config.yaml
d_model: 512
vocab_size: 8192
lr: 0.00431
Each number is 128 + 32 x the weight over its row's rms, rounded and kept within 0 to 255. Layers, rows and columns count from 0. Numbers have three digits each. The size before them is the row's rms in percent of the matrix's.

# layer 9 MLP up, 3072x512, rms 0.118, rows 154-260, columns 448-511
117:094141158123092136140123102102148136143132153149169133121056106098156120175125074155139107115108097086166106130124090150050131198091160155103138094113129139137115118111118174118065139094083090
108:106103114078117129155105134094146132117048110101168021199172071115131070126134160231134100138142140087153068108206115066130173111131131129101069073125141075141142090114120144111134131165100167
095:124147125088154119078124078145097067141139139128070132129136113119150125095155121108106125074121138118158097157186103134095123152127127108089112108154149128093103106082139151154058187123110211
091:169131141125153128155131119100080204135091140099115184107143092115128125131100100123202134135096141102149150145158157167095138184131096144148168112125157128165129140147170108115127074049126122
112:135153102113130150191094179110136080051139111127130132101120144180077084104091048129131121058136132156156086125127140141139108150126146069116157095145082117129111144167061137122136169161160114
090:154120148079128132128143135158200169177118134085135139133087051098088140117095140103081116146155089165150143132133129047101105106103197085137136143115171122077177171140111137105093179148120121
094:150103164105169095072125111128110091156160230134148139155103110101111096147130109103101101128113123064078081115131111058078132095056114099153112127091159209109083101123162151110076106134123195
100:114097153091080135185066137116001108046166131114142141096171143142081103166127052111092182166158164118084095143138077092146115154151086092163093134088114183154130123114105125133120134125120155
094:167083088136209115163177133127154208178143122125104087169122118068123153132120173111067132124086111123116080101116136107102177146133184148143156168106182139142191126135061089218162139097194164
098:170089084122143138067143140198125140132182093146132091164174104105128136167143122130119105096143098160132100146155180163110158124153166138123111126189121131186060157144168156165110079159199120
098:134072121165107116146150154098080139166096136097135133134141147117097166108089118121145138123171124056123099124087097060101109136147125096144129109163140134125142101142155152111116121137120153
106:135105137133078137105097115136125104169085199140131110167103181149119123096120120165084177122148174159103124159205099139107106110147151066140121201068107176106106100130110126112103146084112126
097:119138122125192125096106097118100090150107130133110158188141161128141104115147123116150137165132171101175162182118139076137177151097137198157128193136137147145147147172099164164083148105154110
099:070070123115175116166190134087140189106141101140108168164159174129093196138107163069101109092139113031129101150124123175093199111188129126145150026157147123090138091135103170115159132126154083
096:111133122154180153093148192181169165110108125168082125109172080131142121165113143139144127156135083109070120137126166106112078067125153081139177142127120167124089141189184187133071121150113150
091:179127115100080133065136156142148051079186099144135150152140130147171138114132108107145065120151104161106114087157085119121129103150090155072145131059119142149163135124179126166078146154181118
107:154097025061138124075113127117144135096154107151083104148079091122195162148084131104182135147158127156239154042143135143122133093127143120117120123119134126117160129116125153113095143110157164
105:101092157185120077081075150068133129097135083179125076115106135148079115173071206138130152057133145129160118088103126152110088162108101080171153176112127119153045102156151107098092141075132156
104:141050173129134108161165158082129097184188061172128171134117167156122100146121139138125072120057125140093101092136079110089068100076156174117160116165133147178073090152119123089138097108105139
106:125114102082103095103136116103133133038114196148087115118106229086122138155089090150139119120193137178079073087131116096118169152123096117110117180130125134106102100133106110135094124150173117
101:170169121141075119118053125133096140152085171135138097168098163128091164156124125093146182088126121101136085137159114166126134104143082143125154114151140109118091114072150073114147100071114122
104:150158181084085151132115088130081132132143129197125141120189118135129189178089163139164120109154102122161156130167129134209120129116089118161146142113120102120148065099096110188165046110164155
099:227111103077117114196048108102139093062114139100175104100127102146172199116155174129086146086124095070176212113158139118105141119138143145163110117167125185150102128116121123130114128123096141
091:152146082134153128123092141144163122110175119149089147161123118135134101084093134153152109069122121178090161080156155075154128160152190097163173113162125139144091158148209141107083181122080156
107:128158143128103144184159126094136087127087146101144092128193065138128128106139058145070186099063164092100087134126130100110165028142035187043120144147135126133145107145072104089124116111177106
097:138125149167168123123149132092128123135137180205163136151106134183117119172154141172112174164107150142125151148042135116192120070172101104146169160131123107155063118156113128144143211091118147
096:128168114110121107150143180140147112155119167092108128132137102122129147105126139126106122149102115073118076134137094076110185186158095206083099137112074151174092103119164177093119184174094115
097:137141107130098155131123100141198154043213126123103118140097127149104121112143150129127100117128132129138097097160107138151108153142066087098096129129136091113134114159097150147104110143110183
095:175118104117150036073129128116105142088165092157146102167141189072146154152130154148144137210131126138128182160128110035132085188095110073147163099139100123108069143152124127158143074183172136
105:152137050171114145111121130170145122159150146140126177174174155132103132164104146104095175103168118083092110184116070132105164208108160101106109136150080142147180087149066094117114112171159118
093:114085088120081147102094092153193133101179129106103089160077193147093129173075077127155140125145138189130144169096114132124087057136114122129100124134163138142123165103134085080138140169157161
088:117105210100160163195084131156135130153148102131183121141159101129192095117092128081173144115117107154092159149152086117094112114191108064113116146165114130116147060088183065185102106126120149
090:113136165145126229186106146087122056157187116163079120117174113118161134139164129175165144103106098074126160065142133112131175113146150168112134141141127149144100094155142088116143108161162093
100:158149181120157112152105067144110134130145130072160127161114111155101166139127155117115151111131160132147139147171104083111191135133103110148104161120140125121126081150053128156070143124062130
089:155104090149133107121109140122119155177148125087135141128117169221092093099180146137104101097079132069124144134133145176167117168096131139151089139118108136165130149085074143140114138108163132
098:078117102119174116096096130126127112138127157119089151138133149157099087168130119155079181096119150104189111135091148207185125172130157120063163201129099149128186150113185138117127169101137085
103:148152128083118111135094121159124107188095140114145118098134154080117080084120125142119139103133151132154106112132096110120152144148106140216145117114163140106129077156146170182127151089156096
100:134134167088135171129159188101143147105061088098119174093101085109109103153136134125137156113153116121160143179146130068179128167137120179094172109113096111200163087159137145167064129095127163
099:112073137117188101164116155129101148145166124085120100150134201083119156081126133111124082191039125144180141142119121142134138070132155120145088099159117096180139166112091143160164176133132179
087:119107090120140135130167137178106126134128133124125114105090083149125046131122106139118125109131110098115135127115103140117129166133115068172128068105050137112168098144187103161162106137201169
087:139117153141105160114130078127136148126149172128159179082124031088105135116179172115127136162096074085153141131140219112073103089111139115104153152108111132143116133114161120126124149159121132
098:116129119105128190135153165097114139166140163100150147110090132131155096114127130091084130143133184136148151128125085148119210150163129163080171155122125120106093140173121138105122073104144091
102:084157186154149171077090148151147117110135131180151130113099071102063185153152170160145109099157127151135136105179069081167113142125178145138116122131130142145041119052128147123097071093158171
088:099082133094072134150102138117136118166195058159100151107141141128129115111131124141144049135123167157108097139131157158126098147077190174140135149166098087179133182158120144091096103142185174
106:099133162127139133137141116123100104122051116107113126053085116135174160206133157151092110185144129139117143114176108168077141129156110100150173152183092134081112084193137133182109098121125131
100:122112097128146115139144151129080166179120108116189099143181108108146094094094112142150111092122137084135126138119101142117119160181099050119158118170117123140094174140164144164096144098095118
100:133136140174135125127135074138128045154115113075176178081119129138087116170132137165098150128165143079165110131113050065076142038145134107133145112086119130090122127192085131157137163129165078
104:162107139141124115104124063098131087141107118115127151108138153130099155154124165135100119152100174118131080070121079141153137123087116187101119116115137150121143129108102083142088099189197089
105:138144146131100156082113107103101106115135154145109119134112140108130168079142114119127159103165122124151081180068218134135148146138170106165173096134112155133140145164138139126111156178096134
111:127124148138115040135159146094177109098130087109149113113198077186123128083133161122144160116116176141157080121149160078073129152122128149134100162118114096122122103143158107132094106171166081
103:150168122094188144063144114107105083185171086205100130116101085084144136159141071162093106064107155112112165170134109115095168130080174121100118134110196130225109134155123105149123176088117147
102:116095134108144065101111080141139091137082120156133192126117160138116124086103123106145173108125103134213135106140112097136128142139142098102100135100103079181165133135150123107159110117149128
100:097189158168161190137095177170205128149155099137048141160170093079137110148151111132148113135095099118150164135073120144083122121101140114120160114138151134123147166157113130162148163149129115
099:101093128095117139083140094145127156082115106094160170112121135135117145116108105071124182151082149124203143148134139191129154084103159145146149095125098133101165095178143089116129127157145133
103:174148110078065158166083133165130166197149105137121097182099135116115106190141124123137099148138061144147113166139070138126154159149119143105049186119130140107129153087185145133055137109106129
095:129137139126111162120110189140121134127092124137157137148058110130171187117131087124172136115135128119144156200119086131154054150176143111145117152141062119133134105063121099151102101130150116
107:100153086120125129110143093122152120182126132174096153098184135162085126208073127092136050105098144151144123134135142120152130129086151138160161109090068120073118102072146102087080111115164075
090:159121177109182115140137080188113114165167138132146121132122168154159088109089145170159122113120132073188183174080076119129169151172122154100133119116067059115188144097130105141167161158162091
084:127138112192145145129149123116184144152114113165132141060114117113152197140140084139074151111136073128182123141087179128073069158107172130160119120112083143180139086131149157091157157131146059
097:108170147146081130119152076136081156099144108144103117170135129067070129115150127121155126160107088062112156176145155132138074144118120121144123126196097158153173135081130130137126112143141143
087:123150106139157084137157078099120193190135137166138130184114132134112116128122138127167178170157055147170158087124174121132169139113096133152165141162130102118123106155148105143100109151157102
088:151126098140143131147119096089158135181156088136144109126072144162163156152097113155087108102112108120181069125168099077130064079143160130107121141153149125104182099177111107167231162091133121
102:119083082152174159111113197151066090127155187143093179079134073133062056130118134111142131125165149183131082091109160150169137176119204169150143093066090158193165172117114087085116121117124129
097:179134092105088101200087158118168068121107104162143126128076171131116113153069131071094116104121084166102137194145163122196160132136102146139082070103135163092143095132139128109116109116138157
110:160123103111130144177128140133116124184109115127086169101135179121103148143092132087113114106135140174194150139153137139123160131157149125141090114136100153121156091165142151151112110121142096
098:118094159100188179173162134141137119156106087096096085117113207129080148164126081174152096126119085018160135141124107096176071151149158142160093136117090118094114141169139110147174087129132131
108:115112102123116129138163170141121149131227089193122164136119193146131105175164139142134148077146135147119091089161077171117160123156115162112148148199140123087145153149156100179170144101154156
096:098117190067112106093189133107112109176165108123165141062156137053108160119170210117159113066117115168121134103134177153109108180136127141148158075149122121163089107096108141148080126142154123
101:122124173141118173166133109143139144114136114091162151166168138195128135191104185103118153151169096201164115119096126136083126081107109114063114153135139079133073084100153157130138112151113151
102:151163211131183134180205125143140140129060179088106185135143098175149141139150141116117128100115075136173138143136162022094080137130137114117152080162130121136178062073115125097144092176149144
086:148134126089159119174127089103104115046180140203116184115127072141045143158143173155115180134151147157171125106098117123186113129132202149096133135158146039163092125151149151150108081075101136
115:096112114131152181143072149168153147215122119121086169167102116101124164156103142175118186189073178170122068178096139134166131130120145161100144191123095116202123096148114100138047172103151106
102:174198162129105120169098116123197129179145083135122173128111161128161197073125150178125129112149147068144188120101104158139079130144119147178126144164114138113101120104151152158096164099159189
100:146118093130120102123109128173148118129177139114072152095112151124142117147164149120059105083108134148124097121102132113102122128117188162136136139167101159124124146166094116141161133170132063
105:133150066124118130093109145169154138161106126149110109130156136125059155100128143112135139140152107176108136110157150102157164187132061115173163133187097148146177127143109138119134109091161130
103:116121097130070157154139204083181121040125115191092068204142142096174132150159170152106139115109122134119122149146165107140097104111087160131141079149064096132129137176181093105112164153063147
096:142135192075031122143115125135136178140130104112095119147106124123072159062206165127141122125101084095095109170067149161108099129070143152137157126043141132188127108110159128152105184151122150
095:144134064056097103137092130152073126133123101140120065148160085123111188060111167121141121171089131056106175088121205123079093119055161129124145168155177084112154151184130120135088139136156136
094:110166082166192102167153145140121096137130139105124152134087161120110100157065113148039124140106135157113120118156170122121136099170166142145097153147078124154114141149102192077148118121142096
084:126190106101132053183142178169111137102132137157128132115073125136145147135131137125164173080057086143137075152083136120196102146097125092139106121098163111140155081095119117100096081162097102
096:119189133074138185129121103122081093140128067205151112144073145118137087158137148141125120141107170191083134079123094114145128015149125114143118069118140110161153112095128139124101116103103105
093:151141100121142104129079122185176160164161075117102139196112144152172101109110087107117122124128102151090129139100184110101091128046147169079090151095181084159185143168134143142092120156117147
103:140132160158151149168140084116144145107119160123161080131158158079113104081133106116108111082097126160129143137141126161135182131094156109150184177136128109118166104147102101124154115136133098
098:117065172131121116166063097089099141157117127067061135136072128104119116156123130118083136079156126123111106157154187079120131109147145095084145142160089134082116044114118130122190150091146129
104:133154063159123105104100167189132118133140122140167153149101144138135141133140138072116123129139173146154140089147156145039089142128144132046157100062116126086109146140083106092104129123094133
092:161178128145145164186140107098126150108152162075168129118138127088163120092123114156128131190159124113075155172185078071137114103172126147110142106138128127171146134159114139211149144166156123
094:130192204127100139084120125159140231085094150069165175182123170104174104079154145165123169137145148154121097153109080146136077155111118096119088056157121100131113081125104149162115075137153103
096:096129057124095135142129108135109156079117107072137164092107139131166091113092097148164112118206116127115158191126187122105203102107083088099124181179115173144129097106182193135195104142129176
105:168182110086095159194172120138079125127120117152140113125113153122165146069121134116160174073154149120159179173107111132064045195123172131133074119204140151072061124120134099070109161167109136
095:108129153130119146142177152081120109103140098149098079150067159149173059115186160100147134141112154145202132079139130168098137149149154181195131143139092075161099139146150112107152120170163107
093:125127125133113134159110096140100096160146146130151155094138092144123190070104120183122087130077140133128093108159220109174135106116152143174158154168164154152096132155196130144158117225114153
097:161109134094110166118141172084190121201153036117139124151063159180125114124109169125134150135116120111141109156183128089119156156100103119122122116122125117127121134129169112178144068091069182
093:179161120135160162072130117138060185123136170149148135157166115162090137146114132144145151161135133148171122132179124089109078152134133154136090169069098161144213105104128099107133144145132092
086:155095066104110142202111117118062080162138140133128178106119117150161143120164108167098144101155126096125110124140182119133141063167162112138101198161070157178133189110142132097134116126159144
103:176135092135089099154115135146144122130203180136129132216108148093150104127119132140090117213147183126075095130136123123082101041132104125130117152120094101166098159105119152106095133176124129
103:094103137173075149138124140071150125158144117078140126027163145099093089120088145151093123120142148114140126192141111104126089120117130176108164082166054161134164100151167114110145122151168109
112:131092126114152097155130118162112142069127117141188175141124075131157146109124082161140209118159141151089101148147185102127146094125085081159109120092150148117132140141089168105110074127161111
101:078133104135144165111095123096125136140159131096171137104107068110121162128135225106087113146179156128077094112098103149154074148157122069186142107159145092079100091099117136160130097142200130
095:149120111129140140098131146159085141159101138111150094169149146110136097113118154071199116140056114103151158140122122167109157157095148136108110186161098135131133128147132117141112126109116057
099:087092166118099126094131135111138102142124184144126089139085105117121120117075172102119132144074066193142093092132160163164112118143118156087129133134066103087129103182183127138101125106155112
112:097152162160127144204100097136105166119167175116106086140135080104125131110129125154133145167169126188145164137148124129145128164133106120143079179127155116119190180124171169156158169105046110
098:152137123066177122101089144097158130166163146132142145145208129115107100146124159175120149117190115061151092226180135100165158091165140161222146115147139114115107131117112119062073110123124131
090:117165174149092122126123125135109123169133118091139153189163165146156109115115160128097070160107148169091094119094140170128136124074160115051136128082113083160135078096155114116096108185076111
094:100128126154112133109142099125163150095144106132157195179112089063124115091106172143066140157146084013133102151155128126089157097116131145137141067128050168129113161129141093152116088095128094
101:097162176143198093056097128103144188152149095121123076123098098129142117184124162131091160049139139080115130131138116074175168120182104092106116083147167141108076120121124134099122133085116128
099:206141129066181121146110158092077130133117152157139166160156160152118096182112094147121165136133114142163139055115104135045106106139129163091128106168164099089159091141166136116142145098109167
102:162110165145162102169103155087167195171106169175141164133133114164122069130164170143160163086160118145104101140134121126130092126137118186170120152154125138186119143173129155143113106183182181
# layer 9 MLP down (transposed), 3072x512, rms 0.185, rows 154-260, columns 448-511
113:180109150107169160146158072121130114069115102129046157112092090099109098149103112098107144115108154152103127154163123157080097125095164074127092111090132166093053132104120091161153111072119102
103:118044116082130114127139198118082111161162130126155074158118088092157052135150134137097105070127131110177182116073153135181108101092159150059118180121191176091084168122106097169109176116166168
097:102114080113120120067162123090103156110102173136078116117129135145077089104144163069171087138127182183115112077134137146161173112105109172193154073095099088187146073157152092157184127089083054
099:109158156097076032163087178143149070155110066149128150129140116103142106089066101088130110072149126134118127137117176107113138161133150100164134133183117125095170063132137128130146077154111084
107:189106114153135087069196090129107108132145109130109141105134163162114139103146061130145062173110139172126108120117134124142113154156108122099140091144128176130093067181164133053122164133055103
089:125084156188140146115061122152116117156184164117145137145163095126157132094173093150150146203097145145079091142098176144073146140144103167204187161160123175148134146123077123168101068143137155
097:187186137074123175163153109145120133147130167131123132125183180001090152118140123111149158124071139082109129134055144109159176121086100111124142104101155134164129083142066176123107085096055167
099:137081129078127124074166126116172127133163146125185181118153053111164135124099130145120122098152137164148086176119148082173113171127169073118144126102099132149204156138077092099119088123146107
096:132153097150129090097124105119060155099133172082064083147175143150120168102086092186137114146129119160163143187102064114102089096169156149099100121062170119132168145156165085115089138105138123
099:170065109230139089155139123154172108142148150183125158105096140078128127164125120107159130075113118188145161163151179191116094129092086138178128130150108049127143124091165131132121111123177165
104:150188134141112148132106153084143170139124100140140103095158091114097147061170218126124140158119068124192119184116089131109080159172157090113166108165124114120134104115108123115119178126144072
106:170178200134133078110131122100147126090107141059179149155137087115165136110130177182172186069197112114185071104107171181119138150125177079186073129100123102141114135124102180106121128108159136
098:119163102147110127122111127167148131138106131158099105072162158155097102108159139120104106131127112099210162139203159161095097185144143140162123087111131066130195167169128094153142115115129197
095:118142138130150154130161166106131114077065093107194108075157102121133110126131125173128089162074107169168168086083186153157127136109116108054131188099184123139136110151144067132137124115125142
104:163163121116145107215196138138110054157078095137190111132174116111172156150073124097123136150104125116137093164105169157109079072148126173122146112138145156129151157118117046111086118153064220
100:089164153098134057102181074123142121049185150114125116173174104159059188102059155080104104133141137168124114094134103054149144134108200120097122187112096163125162079117127131131138156132165118
102:096152120117122121113117164134160136076134141135115062114107138130121118129153160162180075196120135136164148150110119170128051115074188126159098150117130153132124137100134166113110146169145114
102:127098148122142144155166114107136139128118160099118163134179140106139126174102153084133130178154107108108125110147120160132146136138096194094099087073188134133160145132156064195127127093089116
097:104131165099141095134129135151161199053077126111122185101119111133087156146190124117065134111156165121160172117090141166137168111103093043145133084125089085149161150113144116160124147123101148
103:168149057143098084086142139111183143150147174171111097090139160138123154126163117140127139122143189185101137149078125105114179129143100143175151114140119112199139173123104131120189106078157101
101:101085130075074177107149124172106136146166157122085096122130075143157124073162125183179097175093150203107184113097087091150133116121157117132122140136144135194108132105151103128140133117108142
097:150126130143198148141153125099076151119117131116128079103190157163075132099112156090108128096112122161109090115135119152171082137117142155126187116120121158158107133102138125100190122185074148
103:127135189133104154124145111099135135095086188133125139104100053103138116152108164091050175135102173150117150150097175146104144135185158131176153107114131092099138096061103162124104085161140168
093:104125143128114113136152167169167145154090109128121135092143126140127127143203105111137138133167134132151145142098061114120122149061153097129164103113134189103156113144145134107148173148213084
103:142112171119138139107079146172129124109062138123143120102136147125089101197125172109191077171130167132148110115112089110129134136197088115137146079150132122192196104123091168127095126172110140
099:111100163120155115130081192183170140075101066159060183174117155145115070094148087119109116168172096091108150170181143139159140102110140126061129108109163122125109154140083079127098145088117080
105:131143133103096098170091158035155154106060180108157140124140164129162114138119130120135081093178115103110089160093131138096138113114140127179104115164137148112109166164144121145070083135129104
092:132152107115150172118190148151173148144116140117164129174122115134136182149142176152102124089094130111087165163118137040130101158129146092111163125093167127137071151103161097172076109090097111
103:083132174096138083133161215154149100127127119118088116187098103177155145100177137093128139164110090095152111103149097162156082131142149140155120148098096154100105136124120112156135110180120132
103:137111184104145151141109118116194209115156205213141151159157100106105132162213112139117151126103077127142127042129120099145103117161141145137114139148125139137151110095101106146126191078170118
091:115092166102150180143127152072102205180100105148141153128193125089162127151200152125151093125099102117097140131105095152174170066102093122118113096080156156096219110103089111108132147110113100
100:098122070209147076158125087125087086125153130073186187141172117117136083158167131032133111135219159114115188102097113141103110160206183152145126129101108093167145129155110120143145056144142077
098:154132138117144090103112121077169099133107123110072140150130077149082168144173138155152069101105055073103160100122171121095127103101175116158090124106065107101128178144157144133126102184154134
098:110187123202116108077095162136193150137137143106159110128071175131095078086103066040104112158188095150108103111086133156168126124121080108077108152076162162158133134123148128178132117150109147
096:097135161152101095184153109108149136113147107130080111136117184138116120116122099109134145091083100119099118143140143110142057091162116114208129156062125121115118134087146098120167122150136086
107:153130121102127127127110077104133132144144164110167161096136084101149108127121140094153159187163120112155184111104119051121102135123111166115102094106145162154152117152087183046184123101121125
100:098174137110131126154180173128106064132155175177100151103151108185149157142128072132082106124120182151131174156122164122161110123126077144082148135127123076092155150100157084123102114119135134
096:141158105193155090175115141135087063117147172131080123133162126128169119099184124110141138117082119164100150115084123163134059133147067135134126102119082113109179133082036108137153103072109146
100:122159076177174105132106060119132082096058102128129118109108123184149144109128111088167167126184134080112147113131171141124146119160139117100133104144118131126146107072088106161113107170099112
092:094111147188157130177103125090132148115118106108120137147147100107060113126086136096176112133126094137153083068119143146123139080086125114141165139158164092101129114123161137138108217130139124
097:121154154149107079145154128149110153136157129102113122124169099104142154139082121155095166053131108149074183134152163135095117184095095087112170185139101126145079150171087075078092132154109175
095:121122132128098108084141156127119173127149081167153114153128090138133082135164162114117180072073121086130178154150151058161105091111142144064109162135039155199129117083125107083055184141090080
098:073087142162056082106124146168164060122177160114098068109201159089110138120133119158140134136072119134175099091111140111087040138158157150052130143148111136140185118132147120112126141126140078
098:168202161198117051099140111212109129137108181096138156046083189138097152114146131146161098120141180091110178139080160152105143073158120128146193111070093127109165061213164156067089082132178193
111:171108089119193089157157084058162128133165103133117152130157117109118075138084125106094110086096156159115123095129135116166127092102093076104162133130102131146100129087110119104135129173067146
095:118112073141111166115152182108098119073137129129056132185126136153149145101114138129125139091103133091146181073062126134108152155155126133172143153108103131146150200142095063156090154182112147
102:125120133147147102137170151110107156134126106090108127183099097152128153095094128173094101146183167133106177151090125117108127150112098094152111126150140074120134097126133140099106046123131135
099:107159206115122124139139136156132114115165086120159169122161152077125128102142114078142118141133115152158159142138204165043075130138126129192152086188137116100118071167060124110120057081150123
096:089145106214058055094150155201090088143140098106120119109102132138127097131133160164164104101059061136162127138025047158111159171113153110146082086198117139074110175093077100112128092102098091
107:126126103094136119160139123125128141105128115145132070084094216168110133091084101126079123071141160140085174179132137100096137119167101137142071091167143131191120156107146182061129122120132092
098:091115093120127072097054087118150116122123128101180076132131133196084144106181098090163184117176161140122101153119119132096071124111163123116150198113160113112122146080155076126112082134097102
108:118090121076126108123138148135142150172146123094078235135114103121102166105144113124057137128135131160131124106136146106063157102099155150142140116107093138150069119205154168097150081106124119
101:116111144177112116166104137135113093192135138142155108139107096139126174131154115096150223170048117150124108070041216100119125110098104123138145115124115091117136086121098131132124208145159099
102:164111154076126098080096167110118157158154172105099169121132130161134086208110095077168115120109076139141133140082098085109147196114123064129146166190165161141136162152184113067103127138109120
102:121075067097158059086151168155078174131114126154167127124112168138174110122143193185161123110202153073113109137104156167135160155150204138212147127163118178090118159153132103100112119113059143
094:096137142132184146096103064112171112120140097151113137089222193175138131125137110076165132185125101155115106111179107104078162121115127120146100074138154149182105068144157169114113122147150104
101:099096128145139124153077168164093170141127109108120111135073090178174103116146091083126165101135117113096144144129108063124145114158098122103116086107100160102151084108123147114122093116168152
084:076099161158080111094162114136114132122111135091142129148142157151116146150178084074112130122137149082144171162078153166113131138166116106117139205143105164132081104117101134131110099157118154
096:110084117178131166121125136118135084151116101168050176148116142094104155176154151179114147129094120124161112095111170125150087102217127092133095142125148110179132122113132145176131137089139126
095:136116141169117118073182170105088116149131142130162096125137132126106066118130157114107135065176136135060140173099135138143132151166116148092128088144153132127133091115078153127173094127113069
092:082109147143090106165110148078133127147135127127109104177112141150152092108098102106101107164173143163076085146125108140106094118152141143138123154152124147146136082078143147151133151093171100
099:181136116162101099138173107077176105113094138136095123088117126119156139110192157094123167130147091136101125148134158133083154162127140134151183142117157124097153121134086201101129112083116126
106:145130128108079163144111106129199137172120145095128129126139057107067124110125113115112137134065113111159112099099133128162109150139208092096170079083162136189191071156101152101128090106084152
100:139116098128105107136108135158096130112121150084038108130143099132110052104121111127184162129113138096116070098144131119129138165143147123144108081113112100131125142079057116055137097078097133
100:105129100129095088141114166167193124088134151163133106130105097104142099168159116152122190092148124043123104112187118140179126072125124183114133119158133168091130097065135158161139104153090143
104:135131144170158168125110133177094098130135101101179079125163137139112153121099070093105085123169100157143152163124151088120133080086151151104120144118145145159147090140122192096074119159114100
099:117136134104100151215185098093194140115147087168190066114075154144123143130096065137137138181077132105095063115128079188094109073137096126128129121112127095099097109159135137106127120122127133
101:179140152114149162172090090129183142107088072151110100165115072109120113091152174169208108159162103083099134082132075140170086141094130150131084152114102119096150170137094177139133116158176218
105:161086076197116049104100136140174079120150141089101168167147174085128204147176154156115118173139162065168135088136111165120162142109127099113161041094128085122195096074118146098113192105167078
100:112126080132110108065084144161094163099114159189129042107030143148137138116102111145101139105145139121127148158124093106091091137104073093142103144152111149138112114089139169126138098115118105
096:133117132125187139082157089139149131046061142103178074086156121105076126079158137144073123146164129148117098107108161115146060126126128079151148109140162171107108106142041135107096098160078096
103:154124113077132046129191138095088180053140107115133123155069149112127161130168132113172076082078083134149167138130110146071059145116108153124125135099135142080080182110130141125114203063107102
108:085158105172136164189103116142122174063113175039135178152145098194171096189174102078137103144111129106150121166117117126101122116168144193096100205170130155141143155134102115085072121140162116
106:168061083120067145204137109152110127114101122174125085154134055164114110110090124139158100092160167141185190080176087131158147147065130097094137152082188189116127192168072096158132116124114132
093:157116114147158086127152164115108114136152123128130123132114138174181145190144102123082115105128141130112180168087121118125127107115152134096101158150093093160061131166098131116132156113137103
099:130128143114170149180154163125062131144128114133116172069159131126108167090145179123141127117115147199095120151080090121078130141123094149096093122086131142130090120101143125107160158098158031
094:108153160088103093218127075143101132178095137130111126104098133145127133085149130192161188174138110150078104093102179160147166102115117186116123109128105115184141108134140132108091105113109127
099:135135101014124159137097075088099131128069155106114074140060145075095122098166129106112078151127116081146135049112095152087130142132113147084135122108100108083129137141138120153130118182121170
101:130112110092107112113126111169070148092137135136120148150156132145126132141161155141171100148130111201145111093095092152114145169083128167129162187155107098155125107095067173101130158151120099
098:125112101171198153161152167139118135076172154146189121135118121091098069136193058126092114077115122116071108115112133162181051159107161060113123112113104124189132152125153084203111044088079141
097:113115127115150125172155175116141157135159121120158160180086136187119176156156153145157112156104124158148128138084124100117126143134159123071148135150098131140137108130131103155091162169156126
089:139109155104110149116168116066113107125116138092171138109175094156087144137085190160117163179117156108064139136167148134116170102210086046158160130105130139091120127067124145134124211155143142
098:220135106122111126138045079108116143097109121143076122120097100155159102184105143186113177124136141069114136117143121116175104104173139154153155178141154146118155079149115192176121145138146125
103:141107130074137159156125150130100119122153135147122145068152175122100148121106151118161140116176127140058129086155128134126089131139092181208122114167114133112125089143112131129134176099122135
103:100118115190131145158124106130133112089125162107155073151163141129171085051144143101183122150105086107147158162097115138126095131100151107166109118099116187118145077118146122129163102145122127
093:136141169103138106175149170162105123107103133156154146142116149109105157061155161117093101088087175115128122130123141125128117138117083155145093074093122132185118122149175169124130128070126196
104:092167144118174109102111157138165115126109136096089176152111142153163138151099145163096125107096184134161147101130151153072119132133157089182183127073183105161124170095140121127186125121180117
102:071170115128151082100100135105171096097103126102135151149122108128098102139138168145141036146091143115131183042170135141188098114121155103104141138106142169099098145189139039117135115135086126
109:134153143105097121125095082136109137087118134093075180126168109100084130169114091103126093103091116125099124127116077132159169082159135086110077149147112062117122156077161100173110069117118137
091:089094144152131166116080094094126080160068111165181144151144105140121132088196132089145149125118137119118077149123126144129139168118150092082151089130168174104209135098136090087139088067133141
096:121069139113117115143097155071137144140091092132167108120135094114124162152121139191108154078089170108118100132125183078135097123160124111121142161161101083124111094092133068153159123109121132
104:110168172139147146112134068188129140163102191132132133091119069140111124111153172135102116113153124116111147144146081125226111169114082099153095132132093163088165191114133107138050060136129111
098:143133141101180162155165086120163097135122132094107156102117109140137129126107178095152119110136155133163158145084179220151135121080220139114149139156145121117099105116123121138108174113089122
099:112128147070085116088163151069139121094159131116079120155135105138178103062152114084129076108148162070078126130147123147103144090146136119176129129060145100172126149128144135098115152082155122
105:117102102148085103126132126124175120115225134136160147168113193105131155128198081139109120126105125132142110093143145114151116109100132181177084128102076090194090121126183146120131112146111075
106:139086088135058135107101143097136188176113095208169127138134119143160096124162087160193120105064119096083133181139165087182110134144108154118112122116098117091131145152115151121128098153156165
108:116126076117143140154140194095121127122104154113144150149178195151049097105134209095150081131115115137140153081063114131156114141148190116126148137180139096167140086119169073116115192118128082
099:119103164146141169113156059131129152108131078168087117115080132112154126170075130108167216093098135155186103168149103078074155135072089138109127141082188152152134181101104119108090122160158117
092:171135118146125114143107112096118122104165094100115056082067144103130151108142089096148146165097148125147129105126130150141179144113148101106136131097133126120166116123129155195131145132179132
092:092102090156096069146106109129129123179124171130116127148176148069099130112165083134138132168132167134072147179139104156138100096065127081125106158081080148053111116152103155132180187106178164
102:102072139124136110117119138146171114140157100156131110084182136097083080133087134094120174090081144100086067082114140103098140159127133175117113127078155089111139171119163098112087198114142087
095:150080112104129139124131085128128166113159110113192098150122105118140135132116144103150173115128174144128162144093188155141108139132131116121086117126103040098102147112133148211063150154092119
098:120138136168089089081150116131128114118144145199137186146164150147143091135088137053158104154137118112175127099121132121172141132115121136095133042058156108103085155128147078140165063109160087
094:120127144073142097123110152098132163180178131156151070115190153120132083170107070145166109082091170130141117132102158057106107165137086124128089109103151146118132113149126202063182156158102084
108:170178107044121109115049117125184131089050110151144115079132144124157133064129133073131178104146093086146141114165083106114133146141109095127084108160189109146139139123105047092125114066056131
103:136132067142158087093119207078149141151101158169129168131178161119081091127148112120134081108155175132077108118110184138135123126169121116098125094094097143113124166092136139129148142128159143
107:133056161163107113095184163140158156116157077137149074145138101116121115117147095167099098070108111167149094129149171109093074104109110085086176113111160138127083120102156122127115140113119088